python train.py --n_head=5 --activation="swiglu" --init_std_qkv=0.0179
Each number is 500 + 50 x the weight over its row's rms, rounded and kept within 0 to 999. Layers, rows and columns count from 0. Numbers have three digits each. The size before them is the row's rms in percent of the matrix's.

# gate: layer 5 MLP gate, 1728x640, rms 0.13, rows 1107-1162, columns 512-543
# up: layer 5 MLP up, 1728x640, rms 0.14, rows 1107-1162, columns 512-543
# down: layer 5 MLP down (transposed), 1728x640, rms 0.125, rows 1107-1162, columns 512-543
gate1107 102:449489478532508555518550506466576478559533564537574481437521440470552487539540480505510438466495
up1107 101:353539438491506431395522513503513653555519534505464502605479491462446482420514455525419566599563
down1107 101:455561567468419578465488458514568501563548512637536495480499531558389529545664497519502467484517
gate1108 101:436528476555538481484467501441558601503461431491580538576491493557528500500586529468504463487416
up1108 097:532454504436397584424484471540499480498519570453509561483478586453486459542524603550487535505513
down1108 099:465460580574504489424442567537429569539561395448422522477491549497527490531558471421615571561518
gate1109 095:385496537449488444575469491487540458477511493518500475484427505548529472574558450470512525511479
up1109 093:520471514445513501522513623527416406495522510537537528532503545513538475526522488358467382501496
down1109 089:526498510417495449453503471523588473486502509525512479524465487555434549519424451470528511443447
gate1110 097:488567390436436448509420507574528489514518504442537399469509565456569501475476524489493489562527
up1110 095:551520440513563546546502539496558520491452508484473559471519489541507508556503532565504519424427
down1110 097:548603562552472529483499548520550466479514416527445505547508500572471439477487481466575566506467
gate1111 100:539553450542483514535579595444569511401465515538452562514568493500502468556598439545462488425427
up1111 104:546441500464553462384482561516464471499434467444546429543499489462500339436520452466467521504491
down1111 106:477486500554576518449480474572440515424409405530510485511527541489497499444430419580639480486517
gate1112 100:513507466500506499553514514419644534403477448481508468474544484477509481461555449532481467489477
up1112 103:496499486540509540498502516541443480472529537682423457541492515488471507489418480481542449431503
down1112 103:448542511545571443426481447509442572536597514501495441541397475562513610364479564450499526520497
gate1113 100:447383543484457439460530544465474439438490553499531491527577486548503504448484447523465492529448
up1113 108:397531588478486449563447526484442493529502500543530449526540509589416577463515435450541527565533
down1113 105:445518536487492470505490500508491492547605534480554545530531529459578510493481448478468447616540
gate1114 096:483463470434522422536551473501500561418482521553616513503500501443526471454547459523521506491476
up1114 091:496519571558543505508499578475512550441503445454462502527577482459531484511494564489477475562443
down1114 092:404437471414429635495448430519513526510441492483455354507512497538511506448476497552513477518474
gate1115 096:521461426423530396551491534465519550544415465474472402458549444459435405559426554462411450497551
up1115 093:541467557524601428427438493501469520522527461488483465489519478560488478485448482541486526608474
down1115 097:480491517597469517451543526499457496465526473522451476489439433490420459532443442565542486513451
gate1116 097:390421433489471469378536481439514515450461513516530462411560539583485495498537526528570529475465
up1116 097:445475559542573425517462510423524508585566475527426609547497480496484519452503424431460498389502
down1116 096:528460494513467480535429497469439474524578515469449556559505479490530393567521415535452507473471
gate1117 097:397475527458560437516553467468469457478577464514396492498548535442550445509510499576491591476516
up1117 096:471459469515430472544634480535517512496416493554524489595520538520448518429482490423506493570552
down1117 095:490499488580486521476448461399557479520460472527565534545482493491462501584543347379573522471490
gate1118 106:481519534542506425564594425533479590410511584435471490527556549532496521547598471448590552476428
up1118 107:453462461465422491547552517450493434515530490539489495501440548572514431530481594432432549553452
down1118 108:472410528445462526508455534501368336590442503568461500504498535441435534524546442474508503545548
gate1119 100:483420469472534530472461442481529458526499544556514506461562506463462500495604466540459546484486
up1119 099:506484421527456464589464485511490474486467439504563493559518497533544429488492526562500470412503
down1119 099:508483545482450575496464430460527447518473524482478525477612463469539428548515564557459432451445
gate1120 094:510451498459408518520483515504495460545532468500574587517483397480408422523503493565531526476474
up1120 098:564531486528524472402507515502440569504663449532485511555543556510547619524538458545469581470469
down1120 097:484513450616472446522534467462514632539504458533528509496573531498551628509518517451470564503526
gate1121 099:450488411551527412537461568438502545559461565533507482510506500452549447463537574438512576484421
up1121 100:549416477507583530465466619537454513504478600450520515520486483489470511437564560487514483512518
down1121 096:482517474570487552559522503499417475505460493472506537468530560526429515421522526535501527572488
gate1122 092:530479405543526486481463526470423482451472481547465530502501516517585453479561554537528513456596
up1122 091:637529595444605596554607464515452549564493482538497571441524506443457581516489466430401442435421
down1122 088:571481459473481559554536518521498463524439550466488451402483520509479492436517519507456472470455
gate1123 102:480546594502505424531458502436402525415442503415506533507460488489497500509503510511571431463365
up1123 106:545474561610497442605633459416483407446485551497460583516602556469555566521460506536494373559508
down1123 103:509492526442456542443492414470437491503399612460530515544528506522495511490455496514454421494423
gate1124 099:485513411499475430574492495545448578465406458447517496531485616456521488555473525460465464576493
up1124 100:440512507444462527513540489578462543519528591489417552498500540465487580570492405497476600410527
down1124 100:620433444538525480507517445504568465484589455495549501462532520504553530557545449523459541505544
gate1125 095:465450520490518522464528543476511504392599540471605524559435493499455510483528494527567423497568
up1125 102:483483542574500475586488595503530544565497436533572518461449531518439491557519572540479531501448
down1125 102:530431539460532466503470531377571553528512491518460539494472486533481453454455516555495533494414
gate1126 091:495391495552548427514522592473522535585487454489486525521544527453577489522497462530458482606578
up1126 089:535485494478525503514502405463498387438475575448567525529485429433498502425477481451499530462402
down1126 096:529453478556545509548456582537518543505550345347419542538498476451453488597510477481502476486474
gate1127 118:442501489511498487524553545506498499535499562510450609567433462502536425517441530446565468449566
up1127 120:521523501486496473574523490462552505560519508524556413450536535488421464500527544610531507455559
down1127 111:513476504442593501488526504423554469456483468392448483438496425524637526443563442497531558547487
gate1128 105:571460566570454503495434534427450470522400507437553503425607541442437503512447531506517513538524
up1128 103:541516557548525471482527524600476453417473533610427535497459543471487533465543496494438492498489
down1128 106:489471378547537525432537470494467451527496470445449490498458521522575497574492528495562510427474
gate1129 104:455470507540485520541525497488663505467454522494459497544519536487504521505493487550477492468537
up1129 101:575547469547435491501533421506524561443488470448523611520514480539580513576547513424597503486459
down1129 100:455457511558484519469514461520523484510474450374492438442554446368459488484540519526555477512458
gate1130 090:525581574437538509514492513520445450487525473510357436524465398483458486495489583446438493410513
up1130 087:494441593482504469482543517538505592631483577442510505556503504585522493560482498497599467527482
down1130 091:429543473547526520535459509410610610507485528481565494418522548432473537515503506550507511514545
gate1131 102:524481605549442507524515515469581569439484507495531548491512538458450507519489486475532540476480
up1131 101:502530484458439582537572630524488454506516565627436581427506517446515467423441450460526547478447
down1131 104:473485580538558537543510571404520547478464415502548622481514509479474458623440491501504534557626
gate1132 093:507479590506528482485512431543542512500524519533436426606546447585354511487479477517528492510601
up1132 096:553517533540491459485489510528439593525531392478573506492487548494504463546441530421548530499488
down1132 096:503439572472484478502581661441439485514570512465392474431486589456513495501524407504484433541395
gate1133 097:442433515563484438539518458503571437466436401513501421585611522394494451443504546486464480423479
up1133 099:557535420503534505533474449564531413424473430513484531515497516573464596439542469511457543549534
down1133 102:537450581547484457344446569534476544539543507514404636498481532483524506614556474461526454463475
gate1134 097:510487485471557554456583544454422447510543520534524479481521515506488443481526517490548516441429
up1134 102:433573494565524463503539460564503492519485563459423449448561503446506534468451473545466547523529
down1134 097:527431493429448470497474510476448539515503472431549426504451541517463501493482558536473462534478
gate1135 094:524491455504532537550543568494513440597470527545482510419430542589407504529446476516428416546441
up1135 093:381509572555461469531481524541473556600524482463491465439474558548543433504603434479553427569508
down1135 095:498517579547516550484583560482608534520509547543578522528449508473479600493500557526495416539474
gate1136 098:399399530554472495416353500498538505482559622489485460529560521504601503447476497457480499535570
up1136 096:571563470539472442606545529434447478526410432494587552563571401474512463470423517536592401518402
down1136 099:438486521509495494568460489463432424533518441512520465467476456540455480508516555451509585458494
gate1137 102:488516490426477509524432494479544487470390435566507485537531539488589467575481440540554460530460
up1137 107:473518563472524413510531511569443476450426536467455558447502465500425503495475475563399465547570
down1137 099:449470416481476503496538502519431555514414468496496570509470445456501532566577587398520504511473
gate1138 101:413504528569508511451565499422487491480537433426499480521541553514437441473523474543531474435449
up1138 103:421468540500524520467474526498504564546490490590491526566366571525418465463529503464489547427559
down1138 099:553516558496545505475462454586513409502456588416526442502480415529487476476552467567602513637485
gate1139 095:504431549451475529429534505497511495563522540551569634498445413505530540476499446453456515501569
up1139 096:530449529442570490573504470509541568504487499445404504535504534452536451493488575488465489491541
down1139 095:515525541542469377513556457466503479561589433412444413467410441495554559486591592550477483366586
gate1140 106:497447525472533599479459519497579538476480512523479561425470499516403411464548531460473484578493
up1140 108:512474497442479532504494511500461572399495526542508516477515472478515548478482448445519486479488
down1140 104:487516555487402419513442559520576399473513480477549478547495549450565539553436453518504480497452
gate1141 094:619490486584340548539520430519452567491412524532482529455489508496504460443511494583461540505520
up1141 095:551453564462449538450441541481491417406534496495494472534573454483507460541479489550597531503405
down1141 100:614514456577382519563503433501540535530490539520523548513503547489515426415474581501471506549489
gate1142 101:530513361563430535567511469500512504562446536552526532467451516538539499528477500465495562488495
up1142 097:509498462540560546567531587456509515528577533482581561398598504489502494440470577486475467492439
down1142 100:505529580574504500510494468489523454534506495505449554574543418480400420467510520466434478520452
gate1143 100:453577447510453475473500576496509463506471486524536463598517403555475502473512516472468422472557
up1143 102:490456452510515550511467469527539595465497490510452503486493549517471435561535476421487542521439
down1143 101:512525586547543546509452517431456527463495577452414526469510529489446498571608500506463527515431
gate1144 106:506424494504519475458527492474458510455501496517532542497487546484432539409514526480474503471474
up1144 107:493430530458405450553495544459552532469530435437544538454478446501425512474509419554495568506558
down1144 107:583518445462560514466539549525525555490448448541549555504468457470435401494502555495430434451529
gate1145 098:524446514539561531504522456504552521419451470491534518480554541461493469560546401432556497508458
up1145 097:495549542616537478476403427498463561558562570484509536552483454549518503446465531424493494476510
down1145 098:532533442495467484507549554569515382473423408498477522459549521518574571489504472440440511427443
gate1146 100:518492480570513460497506520530536580589481454524480512535481492555530468558489427518465475580484
up1146 103:470369421500488522497507462502463466462434420480470415493431458412477512508524473585558538499578
down1146 102:536412539570504469510577457507500543424482492537602591521436474489530552399509402472581435568475
gate1147 099:577490538553463462420556550500415464472475566512472551491572492479552489500468469496455461390478
up1147 098:499509420466506560463567335533571489512518425575550526481471532585521466456450499475557402510424
down1147 097:458488447479456509477426558527487410459570504396502502448589547620481435452393431545674555446398
gate1148 109:514444495532487466498425438539499429461450554530501550552530520487498538522536521517571482564580
up1148 110:517487486496452605453517557524531472472413565479426461420486480476486457384496507605548582496498
down1148 103:501412542415468492437629435479435497537484473499466501600528504529529569475540522491545541419492
gate1149 088:491542626492450488498561552554498421479457553556481505474515572531505460492415450442461434368491
up1149 089:547514524453592509444445581475489580536466475513498533468505429447429471435590535436499452584442
down1149 086:478505455507491494638484487557424405488552514525497506438469559479526582555458438420550555496573
gate1150 102:530430409513517452438524508480565410516487526528495529439492466428452475520480486521505402540454
up1150 099:486497487572417573500496532499464413519431494507509573399547576495477481546505485590510479498556
down1150 103:542408471460557440526496529480646435488495471411476528509523449539458505421587540520450469502432
gate1151 101:528455459435572535530559461417469464508544530568505454559513441475546518490455569539582479454497
up1151 102:494577496515555480530449457379463472504490463619563489400460415495530516442475479452476467421481
down1151 104:569502479489449551532440550433478491402471472516521448513445501482460455418372528505502470520589
gate1152 108:538489453535590431515563532425608487555471475533545471551573503430482541527486483371434484466518
up1152 101:514522459564479577574568395390477437419517479515472610485439515481573529519569525479575573559482
down1152 102:471546507580521494420535534520481546500533455536434517568441482503472467482401498522488512545477
gate1153 108:506474548592540482482439492541512432473499548408593511487435598479418496471511491404545492564518
up1153 103:616447396570486516495566507432435473490546461521444445482431566533476451527445540495489472463597
down1153 103:522519524429442553481460525597443498438444485501437550526509511484478426517535510498584489572475
gate1154 096:450518431498473490493594483414547444576494498503426601485566416532547491433455548406537542448538
up1154 096:524493493525474411620475503461484516396526463493493559503397565553501575490467546436452503567494
down1154 096:579584482559426511480495496454443538520573462499490545539482529479484507501484525525508549488537
gate1155 099:460436587569549533535586542459557490602397462499511450606476415416504505562534510457542459575440
up1155 098:475499509463509513490475473513508529422492453530516525522575419575534355489470602637405493530509
down1155 099:561504491534506442512508498472431500462502452536556513569504481457490495409645554456382375452406
gate1156 107:505466602510373374515406542459484565554514484513501572523531547420518586450493497470545523450545
up1156 110:556464411534532562499505472535488376424445482507496390567472434535503493508451552444473529520456
down1156 109:602508581417601554484571473471457465439486522514471523521536508453536457486473474489518418505547
gate1157 096:436436542482599491448589430403416488557449528556459569460460473521511499550505466455455501512434
up1157 095:454409395538500500518464505581573511518481509436459535580510384515425551499546488413546577457480
down1157 095:461437525464596449566550534561521571510476508480495566446483471499497457467485393536533579638434
gate1158 107:502463500580445396530494532505452533467599578518493490517503508464570511473519542447546510463535
up1158 115:526464489427436449575457489518537536518486579472541492527515514501500654554506464556497447521504
down1158 107:520483398529534551460505562501518481492492576419533492503514494540446475455498447483574508457503
gate1159 102:527547496552425564468515593551489500522559518423526442603533588512510409494416450523421493449487
up1159 107:559579452436498525519401476556509481485581453541478508500526529503528475456496481571540562467497
down1159 105:527574510412380508486438475498477403572550484537450447447480492468513500480390439542530530537478
gate1160 096:516498445416534540486501487517478501425532564475477490548517443518441449607493503513492553404493
up1160 094:463467410528484567465557526576456527478522517498529533481474446466596568522615457515483540436497
down1160 098:509512467595492444485506517506485442451515433459555445508514447548560534480517472464534524532542
gate1161 098:530503437525451488462502539496557549524494496483539485452481532418555541559526543509491474460551
up1161 100:441513478526451457410502533498580599485462635438515484417455548546488484467491415480519444490445
down1161 099:458458533497530440534453459495414503531513510496467491574415573604503388492495609511558430500445
gate1162 104:531374443431637509513527550404495470506512477590567498433540506499502492550497494547417561478515
up1162 103:535467572477460486491507517547543425429542420452505502577483457459501543478449499529499485465332
down1162 101:485407482480420622537620475530538452567568534581504527443420433607515491587504518532489524450522